{
  "norm_place": "pre",
  "rope_theta": 30600.0,
  "bias": "none",
  "init": "uniform",
  "init_std_qkv": 0.0244,
  "init_std_down": 0.0,
  "beta1": 0.95,
  "doc_mask": true,
  "dataset": "wikipedia_en"
}
Each number is 128 + 24 x the weight over its row's rms, rounded and kept within 0 to 255. Layers, rows and columns count from 0. The size above them is the row's rms in percent of the matrix's.

# layer 4 MLP down (transposed), 2048x512, rms 0.0719, rows 676-728, columns 64-127
size [ 97 100  85  94 114 100  94 105  95 107 102  93  99 101  93 101 101  93 120 107 100  85 103  97 102 107  89  94  92 101  94 101  96 101  92  92  99  91  98 112 111  95  90  97 106 105  94 104  97  89  96  96  97]
[[104 111 141 132 145 115 168  92  80 110  98  82 103 148 145 113 144 119 145 114 153 143 144 131 143 126 181 160 121 151 137  72  99 105 117  99 131 125 132 141 134 176 118 110 167  87  95  89 148  99 121 126 175 146 129 128 138 165 107 160 111 154 149 131]
 [151 153 116 131 141 150 131 148 156 141 116 101  87 166 112 143 107 132 125 159 154  91 100 115 129 110 116 123 126 160 163 172  89  98  97 120  96 151 142 124 123 107 127 104  90 124 137 130 148 140 160  92 103 167 132 144 123  85 110 156 119 126 157 129]
 [ 97 153 119  92 127 126 153 128 134  98 144 138 154 148 160 172 130 135 135 105  99 161 142 144 182 136  99 102  94 167 151 109 141 145 157 165 118 158  82 102 135 118 133 130 145  93 126  94 109 121 101 156 163 109 150 158 136 139 124 151 136 101 134 146]
 [126 135 117 133 132 146 112 140 125 154 148 118 164 126 164 127 108 148 122 130 174  83 152 153 121 116 121 157 105 144 121 163 137 139 103 102 151  90 126 121 122 133 116 117 122  97 117 127 121  92 122 132 109 168 102 133 168 103 105 139 126 175 177 133]
 [148 144 135 173 161 123 109 144 114 140 126  94  97 144 140  99 123 113  51 116 115  64 139 135  98 195 136 148 129 107 109 158 127 104 128 133 171 140 107 129 116 108 145 120 155 144 148 129 126 133  94 178 136 119 131 127 111 138 145 104 125  88 119 142]
 [125 114 155 150 152 152  89 152 118 130 111 138 116 133 140 141 132 158 171  93 134 119 114 131 146 122 130 123  85 126 148 104  63  82 126 140 124  60 149 128 143 114 106 146 114 139 137 113 110 136 114 117 131 143 125 150 150 112  92 120  99 160 128 142]
 [132 147 136  97 124  98 114 172 178 133 101 133 169 124 143 130 100 131  78 159 144 122 111 144  64 132 134 122 161 135  71 119 121 106 109 118 124 162  86 164 128 153 158 120 119 106 113 133 185 177 117 130  97 147 163 142 140 141 149 142  99 144 148 103]
 [135 196 157 138 112 124 164 138 109 120 129 137 141 111 125  85 134 124 100 136 139 125 147 142 115 143 129 100 155 122 112 115 126 132 103 183  75 135 138 104  88 129 108 118 134  93 128  96 126 134  96 107 117 100 105  86 111  76 156 134 173 135 112 162]
 [ 97 190  81 123 123 102 101 162 136 151 125 150 126 150 168 150 152 140 162 180 133 139  85 108 152  81 135  96 124 132 148  87 118 129 141 155 120  95 161 115  97 128 149 130 159 142 113 124 144 132 111 117 127 129  97 170  70 107 116 157 149 120 153 122]
 [141  74 142 152 105 128 110 196 133 144 141 151 120 113 139 172 112  91 213 124 142 142 173 118 134 106 125 135  84 124 102 127 142  99  76 150 142 166 104 112 134  98 126 143 168  91 121 122  95 175 126 115 120 127 124 143 126 119 121 137 122  90 145 124]
 [139 139 128 173 116 130 128 139 117 149 138  98 129 155 113 142 120 108 123 115 156 158 137 135 158 110  90 141  94 123 130 116 140 145 128 144  92 119 150 165 114 174  90 161 124  89  99 104  86 134 123  94 103 127 115 105 176 132  84 117 122 114 145 144]
 [149 111 136 143  96 141  82 110 142 130 103 147 123 130 133  86 135 164 122 102 151 102 106 135 156 126 112  91 114  99 119 178 155  67 140 174 102 109  86 153 123 130 128 137 127 138  98 131 158 125 124 164 119  85 131 129 116  96 114 167 148 155 134 116]
 [ 96 128 167 110  94 162 105 132 126 127 168 147 158  96 128 103 105 133 163 130 115 128 135 112  86 138 130 127 130 100 123 113 137 134 162 129 121 134 133 108 172 121  68 119 120 158 160  99 122 106 122 142 117 120 104 150 110 146 125 165  87 135  88  91]
 [192 186 197 121 144  95 156 145 181 133 129 159 116 118 131  66  96 146 147 113 141 139 139 154 128 110 137 142  95 132 132 173 112 131 153 141 154 120 112 157 103 144 135 166 144 152  97 128 130 160 101 151 103 178 118 130 177 117 111 129 138 125  98 155]
 [135 133 129 129 127 131 117 147 152 132 108 138 144  94 151  86 135 117 159 127 156 149  80 155  92 125 179 123 114 142 118 164 162 130 133 158 139 120 181  86  83  98 141 118  91  86 120  92 149  97 139 101 149 166 110 107 111  94 115  99 106 133 147 148]
 [150 143 151 138 131 137 111 116 127 119 121  93  94 146 120 130 162 111 112 153 101 158 162 173 127 161 162  83 115  82 143 167 136 120 104 150  95 107 124 147 132 118 130 112 129 131 113 124 125 129 120 106 143 124 109  81 127 140 143 109 146 151 109 141]
 [171 148 132 134 187 123 141 110 153 141 166 112 157 169 129 125 155 132 146 154 157 184 144 138 107 136 161 160 156 138 126 138  89 105 130 107 120  85 138 109 137 110 103 124 158 150 154 118 134 135  96  98 125 103 151 136 105 138 128 159 136 160 114 157]
 [186 119  90 120 153 128 113 157 135  92 106 162 111 106 103 129 134 135 127 120 156  75 129 101 148 108 149 139 101 130 140  78 115 136  93 138  72 127  82 139 111 159 142 148 127 121  91 119 127 124 144 117 144  87 104 109 135  96 136 140 104 109 109 131]
 [122 152 143 115 136 130 153 152 140 109 122 122 140 115 143 118 142 109 109  78 148 161 106 127 143 132  93 147 116 117  86 146 134 101 120 134  99 118  92 132  80 129 141 138 157 103 113 143 129 157 134 158 131 162 141 102 139 156 114 113 158 131 124 110]
 [138 126  98 171 125 144 143 119 131  92 116 150 112 164 150 151 127 109 163 114 194 130 144 181  78 195 103 135 123 142 176  84 136 158 175 120 180 161 140 128 142 105 140 113 132 149 148 182 115 135 143 166 120 146 125  90 110 137 138 112 126 141 125 103]
 [103 114 157 147 101 156  98 138 125 104 133 123  96 160 132 117 110 138 105 113 182 134 144  95 128 159 149 130 151 143 176  65 113 124 106 139 130  93 100 138 119 121  98 130 129 161 114  86 105 119 124  91 120 119 168 157 141 106  73 120 105 129 116 124]
 [151 168 161 124 137 160 123 159 132 121 137  85 119 177 143 154 135 129 114 130 145  69 111 144 126 127 126 133 115 154 112 149 131 106 160 114  82 125 108 175 161 120 175 138 152 137 126 180 133 133 128 182 116 121 127 129  91 164 113 164 157 162 173 123]
 [137 146 158 143 142 139 135 123 115 145 145  96 141 113 156 139 118 132 120 118 125 111 123 169 133 121  96 145 160 125 106 145 125 152 140 126  75 144 119 117 129 107 150 105 108  88 105 137 157 158 132 139 120 153 150 125 140 120  99 117 133 120 142 181]
 [106 111 101 128 119 147 127 147 180 101 141 118 152 126 126 119  79 115 116 106 181 190 120 161 131  96 154 116  66 108 119 112  80 120 148 106 146 145 149 103 133 150 170 147 166 126 137 125 135 137 144 137 124 136 146  89 166 128 128 165 151 144 116 205]
 [140 115 111 135 109 136 124 137  94 141 157  89  96 139 108  88 134 158  97 120 150 114 147 135 163 156 159 139  97 108 128  94 135 148  97 142  86 100 126 110 144 163  96 146 121 107 100  96 109 158 122 124 120 152 105  84 172 123 124 159 167 139  99 107]
 [ 99 120 135 112 112 114 128 156 128 134 169 134 144 115 105 110 146 145 159 135 134 111 124 145 139 132 127 139 129 129 151 134 125 153 151 141 135 171 130 102 132 136 111 135  76 149  67 121 117 138 164 173 121 131 107  81 132 119 130 153 111 158 143 167]
 [131 122 143 128 151 122 154 152 173 132 103 129 125 137 101 129 130 141 128 131 126 147 125 104 136 149 120  97 142 178 159 127 135 143 146 115 162 106 144 163 109 142 147 164 115 137 148 129 160 147 129 140 167 136  79 136 169 109 132 117 105 141 126 110]
 [125 106 144 115 121 151 101 142 118 131 116 149 133 122 110 143 142 137 144 138 109 118 127 208 119 181 123  99 112 141 133 128  68 150 181 125 150 106 138 147 183 160 134 109 162  96 109 124  78  90 127 147  86 123 169 105 125 146 142 120 144 110 120  99]
 [137 121 141 104 105 129 121 168 172 100 148 119 130 146 124 125 127  87 123 103 132 128 125 165 122 108 134 104 132 112 128 132 129 128 103 126 155 120 119  98 143 108  87 103 118 116 101  57 138 139 130  84 142  80  92 194 107 136 165 127 131  95 139 122]
 [103 102 152  80 132 138  90 123 129 154 136 119 134 141  57 146  92  97 184 117 179 134 147 133 130  86 151 129 158 132 132 142 141 127 134 149 131  94 106 130 117 134 147 128 131 133 151 108 138 145 147 104 131 133 116  90 114 154  99 156 156 135 162 169]
 [164 163 145 105 139 111 146 119 132 148  86 112 132 113  99 113 163 136 163 154 134 139 154 121  97 175 133 155  90 153  93 103 133 118 169 123 137 116 142  84 114 150 136 132 114  86 124 142 112 150 135 114 117 145 162  97 171 126 116 120 143 142 118 150]
 [110 122 105 141 132 106  93 114 121 116 130 108 130 158 163 104 121 132 150 125 183 183 137 131 144 126 174 133 132 161 117 149 118 113 125 103 144 164 168 166 105 111 148 124 115 130 157 167  99 134 147 134 118 108 141 100 103 162 127 169 119  88  89 137]
 [100 169  99 142  68 100 134 173 103 106  95 166 105 113 194 121  92 118 104 152 132 167 159 108 111  82  86 133 125 160 102  90 112 159 112 132 178 142 135 124 124 127 183 158 140 155 136 160 135 159 117 133 134 160  88 145 132 157 115 150  89 149 129 139]
 [114 129 115 154 114 110 144 119 139 123 168 180 120 143  78 163  82 131 133 169 115 178 155 116 126 111 126 137  93 104 166 114 149 160 118 138 150 162 106 153 121 110  84 135 121 169 194 150 138 104 144 145 118 123  94 114 102 122 132 119 124 124 117 157]
 [109 127 119  86 137  96 176  69 113 118 145 128 125 101 127 169 112 105 137 112 128 149 108 135 119 105 115  95 137 141 172 131 125 142 130  94 136 117 130 105  85 139 129 103 100 138 140 137 114 123 121 116  96 116 116  82 138 133 127 130 128 158 102 120]
 [ 93  96 144 124 145 124 145 106 124 142 130 112 128 125 122 139 124 121 130 112 136 119 134 154 123 152  84 159 121  96 134 144 113 143 154 140  82 137 137 138 155 118  93 139 154 153 137 108 119 144 150 159  99 124 119 146  94 122 162  82 123 132 151 117]
 [111 141 164  98 120 140  90 109 147 122 103 135 100 135 158 120  96  98 116 148 103 134 107 131 169 168 156 113 125 132 145 147 174 114 154  72 139 111 134  99 140 131 134 149  93 100 162 115 167 132 139 113 117 209 122 121 142 158 119 134  77 139 172 121]
 [129 114 120  98 123 149 115  79 139 103 104 174 150 121 125 121 124 125 126 109  84 148 134 124 146 133 118 119 143 168 141 137  84 129 158 165 126 151 178 121 128 113  94 159 134  75 135 116 108 119 136 115 138 168 117 153 168  96 143 148  86 174 136 124]
 [ 96 182 109 115 151 148 143 158 178  93 165 132 144  68 122 116 111  99 143 165 116  89 123 124 154 142 139 140 168 103 154 139 159 106  95 143 102  92 130 109 161 139 105 136 120 148 139 144 154 162 131 140 163 145 159 156 140 119 142 153 116 136  87 167]
 [131 112 122 120 122 141 111 116 108 104 110 105 132 149 127 135 101 120  97  97 150 133 140 154 152 152 165 136 152 138 164  93 124 172 131 175 159 130 137 102 147  83 141 113 102 153 129 132 152 155 126 106 155 109 102 128 165 107 133  93 196 137  98 136]
 [ 91 127 149 109 148 170 117 143 130 133 154 150 154  97 133 154 130 165 115 117 143 124 120 136 101 139 114 126 123 147 124 135 115 179  95 121 126 161 115 101  75 129  95 146 145 140 181 100 132 105  90 142 157 152 112 136  96 137 117 114 124 132 164 116]
 [ 92 120 109 152 135 147 134 148 158 123 138 121 121 133 105 139  91 134 138 158 199 153  95 144 132 168 181 131 138 139 147 135 119 108 148 139 154 106 112 150 104  96 136 128 106 138 129 103 162 143 156 133 169  91 137 149  98 119 120 135 103 121 148 129]
 [116 136  69 123 154  81  80 139 112 122  72 121 129 117 132 166 160  97 113 126 156 167 156 105 137 131  85 140 107 132 135  97 123 144 152  89 122 156 157 118 119 110 141 127 161 147 132 139 113  80 114 112 149 130 142 161 116 142 102 145 144 105 102 148]
 [ 97 107 103 111 176 125 153  94 111 128  78 106 141  96 107 165 144 147 173 115 127  80 141 146 163 133 138 122 118 137 131 121 112 148 139 137 154 132 155 137 165  97 161 126 161 170 150 147  87 159 139 120 109 115 149 109 155 126  98 121  95 103  98 118]
 [149 130 139 128 132 124 114 138 150 111 147 130 135 112 121 149 117 127 176 131 145 130 149 126 146 135 115 143  83 187 162 127  54 130 132  83 157 117 131 108 107 156 140 139 110 119 161 136 138 135 171 124 126 120 108 167 131  75 148 117 119  88  95 102]
 [122 141 125  94 134 122 101 133 152 102 123 100  85  93 100 117 110 147 133 173 127 137 124 148 113  77 158 136 122  98 129 120 111 183 152 151 145 133 147 121  89 131 146  93 137 130 115 108 131 149 126 116 138  89 154 106  94 134 179  86  76 138 109 139]
 [136 125 148 108 166 104 106 123 112 128 154 104 160 125  69 172 146 107 108 109 108 123 108 180 163 134 141 121 128 125 120 111 129 166 138 133 162 126  97 113 171 119 162 137  96 137 140 110 131 135 150 122 134 136 153 106 141 106 135 116 153 126 128  87]
 [167 149 143 119 156 118 153 136 117 107 102 140 160 141  47 131 118 192 125 145  80 160  78 130 130 115 134 106  79 119 100 117 114 140 129 120 156 118 128  91 153 140 143  99 144 131 115 109 138 116 105 149 125 174  94 126 142 136 149 104 125  82 165 165]
 [ 86 145 151  63 157 160 124 143 140 161 159 167 137 154 133 128  63  95 131 145 164 141 117 134 108 143 134 154 123 152 167 146 100  66 123 175 153 116  86 104 134 143  87 112 174 119 113 187  98 164  94 172 150 130 148 163 112 136 110 121 135 142 134 139]
 [153 107 121  85  99 145 124 144 137  82 139 136 155 147 128 182 131 137 133 153 109 114  80 109 110 103 128 161 134  88 152  99 159 113 123 122 142 123 128 164 144 141 136 142 118 122 111 108 106 126  94 115 107 152 122 150 127 145 156 129 147 107 150 111]
 [164 114 151 113 131 144 152 126 131 155 120  68 122 105 147 162 125 122  95  68 154 125 156 123 117 109 121 128 159 157  90 129 107  89 160 108 126 138 121 148 143 146 145 158 157 125 131 126 105  96 126  75 127 193 111 113 121 152 106 161 149 163 136 127]
 [127 124 121 122 125 105 130 147 107 118 144 174 138 134  77 116  92 112 150 161 119  96 126 107 116  73 136  91 127  55 122 114 111 140  99 122 117 140 121 161 120 133  90 112 131 142  75 124 151 154 101 115 110 162 111 120 133 123 119 146 117 100 149  72]
 [159 119 160 158 124 172 140 108 128 139 154 137 119 118 124  94 154 149  90 103 161 118 125 154 140 131 132 129  86 126 119 133 136 121 151 106 119 107 113 149  90 189 113 136 142 127 108  96 122 163 120 112 123 153 144 109 109 116 126 155 160 130 130 155]]
# layer 4 MLP up, 2048x512, rms 0.136, rows 677-728, columns 64-127
size [ 94  86  91 103 107  91 103 101 106 104  92 103  95  97  97 104  95 113 105  99  85  99  96 101 104  88  95  97 103  97  98  98  92 101  96  97  97  97 103 110  99  90  93 106 109  98 105  95  95  94  99  98]
[[115 145 120 144 126 139 144 127 125 133 143 117  80 141 155 137 109 101 135  90 118 122 115 106  92 143  90  86 142 157 112 154 126 124 145 188 102 164 103 112 126 106 138 111 111 135 145 140 127 127 179  72 120 118 139 137 111 140 144 126 106 152 124 119]
 [ 79 153 145  87 143 128 154 111 138 129 104 146  82 129 147 139  81 129 158 132 104 143 128  96 148 172 112 130 122 131 121  99  72 130 121 133 145 160 160 120  98 137 145  89  89 128 115 114  68  84 109 157  89 129  70  93 136 164 142 124 166 120  67  97]
 [103 109 140 147  97 109 165 186 143 173 102 142 139 136 155 194 118 120  97 153 143 115 183 101 133 140  99 104 145 113 131 135 103 146 106 151 115 112 116 119 108 107 141 126 132  80 123 152 159 129 131 135 101 180 137 131 137 124 107 109 150 132 110 156]
 [160 132 127  73 159 115 108 127 145 143  99 179  94 134  78 172 130 109 149 123 138 108 133 136  85 115 109 147 118  89 116 131 129 146 112 167 123 124 172 152  92 118 140 143 114 108 108 138 107 134 145 166  92 136 112 163 125 118 130 153 133 103 125 105]
 [120 108 149 147 123 112 142  82 156 115 138 116 145 127 146 117 127 147 167 122 137 103 136 133 111  57 149 151 141 120 122 102 127 137 135 134 113 141 135 151 116 112 146 108 132 112  74 131 159 130 146  73 142 107 116 118 111 124 129 100 126 120 106 177]
 [110 142 132 122 166 166 158 132 135  97 144 138 137 121 150 105 119 180 153  88 165 121 112 134 169 153 113 127 147 156 107 129 154 149 111 152 109 182 104 110 172 122 109 182 137 104 154  76  97 125 127  97  82  73  87 130 146 125 161 160 144 123 124 113]
 [ 63 148 153 104 150 108 148 123 135  97 153  96 124  99 155 120 121  92 119 139 129 141 141 125 110 130 153  63 120 151 159 107 109 103 133 162 118 124 120 147 151 154 160 102 170 149 128 123 116 135 132 118  93 125 135 130 145 145 145 133 138 107  97 181]
 [134 105 126 117 110  99  93 168 112 133  90 139 113 108 127  96 161 107 140 177 127 125 141 124 147 144 133 155 125 131 157 103 126 119 102  99  92 141 125 119 142 143 175 141 152 140 114 137 158 120  99 130 164  91 130 105  98 120 153 153 109 102 134 143]
 [108 142 169 118 131 110 138 165 127 147 101 150  97 151 136 129 113 100 179 128  90 144 183 146  94 147 104 145 153  72  73 154 101 148 115 133 125 127 135 131 173 124 141 135 150 144 118 153 154 169 122 116 165 106  90 112 152 149  98 138 118 103 116  79]
 [ 95 150 170 119 122 101 148 129 127 142 178 115 122 135 136 125 103 179 138 124 109 132 123 117 133  89 141 107 126  83 131 144 120 134 129 105 140 136 110 171 137 146  91 187 125 133 125 146 114 142 167  73  79 129 126 136 134  90 147 167 142 118 147 166]
 [129 154  79 107 172 114 124 114  79 140 101 124 127 135 138 134 172  84 160 142 113 131 108 160 109 127 116 132 138 122 106 139 185 145  86 108 135 114 125 105 122 134 150 161 118 120 104 110 118 164 131 133 150  96 141 135 160 120 183 116 125 138  63 149]
 [150 128 106 120 151 121 135  71 100 161 125 132 103  97 105 115 112 111 110 125 134 110 188 106 123  92 163  98  86  82 158 185 143 163 130 143  87 122 102 138 132 120 113  96 146 148  97 115 139 155 111 150  99 142 122  86 156 191 107  52 125 156 115 132]
 [102 108 168 120 159 130 121 147 132 149 157 103 159 116 149  95 157  99 155 129 149 140 118  93 130 103 155 130 108  93 110 151 123 156 121 134 161 131 104 127 104 109 154 144 128  97 109 143  79 119 143 107 130  79 133 143 135 118 116 130 140 132 158 125]
 [130 161 173 112  82 157 156 138 113 120 130  96 160 116 126  95 120  94 158 159  94 187 125 130 136 137 140 114 165  97 145 123 165 132 123 166 134 116 125 142 124 119 100 129 121 119 156 152 141  99 160 101 172 158 100 122  90 121 168 138 119  67 144 135]
 [144 116 121 113 148  73 159 143 132 138 119 139 101  96 101 120 121 144 144 158 130 129 103  66 106 132 122  78 139 124 107 110  88 134 102 114 108 193 150 149 157 143 112  95 149 154  87 112 102 122 150 147 167 146 138 156 119 121 129 133 122  97  98 122]
 [127 136 139  69 139 143 114 147 125 124 148 127 122 139 143 122 104 140 138 123 163 122  78 104 157 131 119 147  90 123 157 125 131 181 135 117 119 128  98 114 137 107 146 100 120 146 124 158 109  78 116 126 112 111  93 123 124 130 121 127 140  95 134 121]
 [127 140 150 162 128 166 116 122 108 176 154 107 140 106 153 118 141 106 116 160 127 151 219 148 115 132 149 102 126 138 144 174 128 139 168 157 135 130  89 150 173 168 145 118 112 125 131 111 196 120 124 106 134 110  96 153 129 159 125 166 135 138 119 105]
 [126 173 160 109 132 106 144 138 103 142 172 141 156 114 145 133 129  89 139  79 141 116  89 137  94 139 118 132 133 106 133 144 133 121 118  94 142 131  98 103 111 127 139 124 134  94 100 118 116 123 148 100  82 115 124 162 107 128 105 154 178  65 128 121]
 [159 150 180 114 138 129 124 140 138 159 128 122 170 144 158 121 197 153 110 122 124 154 112 129 160 145 123  98 109 125  82 131 120 123 145 137  86  94 154 135 140 132  90  94 131 128 173 188 128 110  91 128 122 100 128 104 117 114 185 159 137 154 145  91]
 [ 89 163  81 115 140 136  83 153 127 132 125 161 124 159 130 142 129 120 155 165 109 140 105 117 114 114 122 150 131 168 153  99 104 114 101 107 152 105 130 114 107 174 129 125 144 155 144 155 146 160 129 143 114 142 129 156 106 102 163 131 104 122 120 117]
 [142 102 151 108 115 144 153 128 123 139 105 135 141 125 158 141 128  96 114 157 131 107 119 111 134  80 122 128 143  78 123 127 131 171  85 128 144 144 115 116 137 122 122  88 138  78  77 126 171 126 141 160 120 124  88 152 160 112 126  88 126 154  90 131]
 [ 97 133  87 116 118 116 111 107 141 141 155 145 129 153 179 149 109  83 117 173  71 128 150 136 127 103  95 127 133 128 119 130 110 109  93  85 129 115 153 133 139 132 124 112 131 130 143  90 147 126  95 124 140 128 148 113 127  98 115  68 105  99 122 154]
 [ 99  89 132  79 115 124 125 147 150  82 130 115 118 138 121 130 118 118 139 138 131 144 138 117 117 120  89 160 114 105 105  80 123 166 136 153 116 125 135 159 143 115 118  73 139 114 107 140  93 144 142 147 132 154 157 110 121 137 139 145 136 134 121 139]
 [108 140 122 135 128 103 127 142 125 118 148 121  99 120 178 124 185 148 133 147 166 160 107 124 131 121 137 140 110 150 113 101 116 123 134 156 167  90 155 109 133 166 152 137  99 138 132 132  95 112 147  81 122  97 109 113 183 104 121 188 173 130 127 115]
 [116 126 134 140  87 111 119 109 114 129 137 151 117 151 128  97 140  92 151  93 111  83  82 135 137 146 113 110 142 154 156 128 116 166 157 111 108 133  72  97 168 149 120 108 117 151 163 157  89 115  81 131 128  98 136 171 116 134 138 132 174 127 132 157]
 [135 119 108 138 113 127 100 128 122 134 149 114 135 145 133 177 119 127 167 139 110 141 147 134 156 131 153 179 118  95 119 118 109 136 149 140  87 126 151 146 113 140  94 129  76 129 107 116 126 170 102  73 111 112 110 103 138 151 115 136 133 168 130 142]
 [119 144 127 146 132 116 123 130 148 109 149 159 186  63 130 131 134 127 112 151 134 127 142 117 137 122  90 162 139  98 125 158 127  89 132 139 143 132 114 120 141 122 112 102 116 138 137 126 145 110 153 118 128 179  91 171 138 121 154 120 158 171 173 178]
 [ 90 120 126  97 156 123 121 139  85 120 126 156  95 116 123 115 145 117 107 134 182 123 159 137  93  97 125 144 136 151 119 145 122 127 136 133 112 101 117 132 157 151 148 164 163 121 115  88 118 145 112 123 124 109 126  90 143 123 116 105 131 139 116  76]
 [112  96  99  90 157  66  92 133 107 177 151 122 147 139  82 136 160 118 132 181 146 136  98 117 125 135 152 129 150 117 108 100 158 166 152 114 155 127 148 121  69  90 155 133 140 127 125 130 133 135 104 114 116 142 150 134  92 157 137 106 151 106 113 170]
 [143 125 105 165 123 102 172  97 137 138 145 117 135 155 104 101 124 123 118 128 113 113 128 129 164  95 163 124 183 127 154 160 112 104 123 124  78 106 114 164 136  98 131 109 128 133 131 129  97 169 150  82 123 143 104 150  78 110 108 109 107 124 108 139]
 [123 143 135 143 158 156 101 108 169 173 117 113  96 122 100 127 108 176 141 120 106 138 118  96 137 161 125 133 165 188 115 139  99  61 124 132 141 149  92 104 150 111 147  75  93 151 134 174 119 152 152 168 123 137 104 124 112 131 136 115 139 116  35 107]
 [178 115 106 140 130 117 164 135 146 143 120 167 115 141 103 155 131 142 120 107  92 117  85 128 164 118 118 119 138 117 102 115 142 141 124 133 110 123 178 179 129 148  89 120 117 149 148 119  94  98 137 122 117 120 112 110 150 101 148 126 167 129 138 112]
 [157 114 164 167 122 115 120 149 130 137  85 148  94 134 111 130  99 127 146  86 143 124  87 131 172 168 110 117 162 166 119 138 107 118 110 183 124 138 122 147 144 131 148 129 125 166 108 106 134 130 116 157 132 102 114 125 128 158 149 154 149 141 116 153]
 [ 89  89  70 108 111  86 170 146 149 140 134 155 145 112 128 146 130 169  99 167  96 160 127 128 125 153 109 184 139 101 112 135 111 130 103 117 163 121 135 108 138 163 110 135 110 139 136 121 169 113 111 138 104 104 124 148 107 148  74 105 135 125 119 106]
 [166 134  97 145 141 164 127 194 134 109 109 105 113  89 126 107 132 127 159 143 137 141 142  90 116 143 156  96 108 107 155  97  97 141 106 120 139 123 113  82 147  96 129  81 132 145 103 128 164 126 173 171 154 111 145 132 123 101 115 105 133 111 126 113]
 [132 105 107 123 164 125 126  99 140 120 101 115  98 127 112 152 102 111 163 148 120 117  87 103 111  82 142 140 150  69 134 148 132 117 147 143 117 139 144 137 137 152 123 131 105 116 108 153 117 162 103 104 152  92 118 106 145 129  89 112 165 116 125 105]
 [133 101 153 135 153 122 113 121 128  92 112 117 134 130 159  80 120 103 142 147 165 155 121  92 124 115 164 109 134 113 133 162 109 141 145 124 137 111  86 103 113 117  86 124 150 164 145 164  96 115  83 126 139 150 152 123 101 167 126 147  99 156 132 110]
 [113 156 170 142 181 158 144 129 123  96 143 172  98 103 155 178 130 139 132 161 138  97  99 133 100 136  95 118 172 142 139 130 115  93 158 126 141 110 134 139 140 136 135 130 129 123 110 173 128 110 108 149 165 137 147 197 130 119  95  91 142 157 103 110]
 [152 115 139 156  96  98 147 111 103 140 148 136 150 133 151 167 144 112 118 108 134 153 112 136  96 136 130 158 131 136 124 134 101 134 137 137 169  87 115 161 120 117 135 124 119 117 133 101 128  71 122 165  94 109 132 142 107 141  90 175 135  89 157 152]
 [146 116 147 132 116 120 132 160 134 122 138 129 136 139 118  90 152 125 136 137 124  87 125 115 128 113 142 124 107 103 123 138 108 125 104 137 131 120 128  78 121 100 110 132 120  93 184 120  87 104 161 121 147 112  94 143  84 150 131 139 120 127 138 145]
 [136 153 154 124 131 138 159 126 142 151 145 128 144  50 158 134 117 162 112 117 130 134 115 117 110 143 118  96 165 101  95  89 133 141 146 103 116 104 150  95 171  82 134 102 109 138 152 117 130 135 121  79 187  91 129  91 111 100 149 107 168 152  65 136]
 [ 81 190 135  71 104 132 127 114 112 135 118 143  97 105 113 114 143 103 116 136 112 119  89 143 116 131 115 133 156 122 134 105 132 161 138 135 160 122 113 142 176 102 193  96 110 109 152 112 120 129 111 146 150 168 114 154 102 142 177 162 113 123 122 140]
 [159 150 162 162 126 139 158 151 113 102 125 142 138 103 137 115 137 129 138 139 114 117  96 127 183 135 166 149 153 122 126 156 147 119 147 116  99 132  87 134 122 173 120  83 111 140 153 112 124 133 131 158 132 101  99 119 138 153 102 156 143 165  89 146]
 [118 106 131 151  91 133 148  88 120 135 137 128 174 135 114 118 148 117 125 197 108 127 123 170 114 110 130 150  90 122 117 125 157 175 159 129 134 148 103 147  92 112  87  94  99 138 157 144 146 132 145  60 154 128 116 118 103 138 143  94 144 145 155 107]
 [125 114 125 122 176 133 124 140 117 145  86 114 137 137 137 115 135 134 166 116  95 108  86 139 111 134 103 155 141 131  76 164 142 131 125  94 118 187 123 167 108 149 105 128  87 147 146 115 137  82 117 117  88  99 106 126 137 118 144 116 156 107 108 129]
 [118 127 146 109  96 143 127 140 119 144 132 160  68 119 134 117 125 114 200 125 115 122 108 119 140 127 159 126 126 147 118  74 134 128 117 133 157 100  89 199 116  90 138 117 107 137 130 134 103 115 122 123 137 136 141 161 110 142  87 166 141 119  71 135]
 [101 141  91 174 125 166 112 116 153 165 113 112 181 126 138 148 144 124 161 106 131 105 201 130 144 122 129 115 104 162 109 141 128 157 147 159 111 110 134 119 118 153 142 142 116 122 146 144 102  90 109 124  88 132 127 112 136 153 117 163 158 157 122 142]
 [109 123 141 107 141 143 117 114 102 183 152 117  86  98 160 128 126  77  98 171 125 160 110 104  99 133 133  93  75 129  89 153 151 134 148 124 153 128 126 119 103 111 125 101 143 103 128 118 111 126 102 148 169  75 154 138 114 147 135 138 114 135 119 149]
 [117 136 160 115 125 164 123 125 133 126 134 143 133  47  99 142 139 118 140 140 149 128 186 113  97  91 139  96 111 135 108 180 150 159 106 139 124 149 111 148 151  83 126 107 119 101 115 133 137 133 151 125 183 116 100 141  85 132  97 149 128 101 125 114]
 [156 171 119 113 162  99 132 147  92 130  96 102 145 138 132 136 138 138 119 107  94 133 114 180 169 124 140 148 180 165 117 132 165  72 146 103  73 128 128 102 161 101 151 120 152  77 117 145 124 126 123 100 123 140 182 137 142 136  98 129 196 105 150 157]
 [143 148 174 154 113 130 100  97 161 134 143 137 121 126 179 134  85 154 141 100 122 102 132 143 141 118 115 144 110  95 184 106 113 191 133 126  85 126 100 155 199 130  78 108 124 118 112 122 135 133 125 126 151 147 129 135 110 109 137 151 163 126 132 130]
 [126 110 138 147 125  97 159 142 156 158 142 153 149 134  93  96 136 136 118 126 162 142 165 140 136 113  77 130 101 119 141 134 160 168 135 104 147 138 122  86 134 129 158 136 135  99 116 114 166 116 130 134 134 114 119 122 143 136  88 126  99 108 138 113]]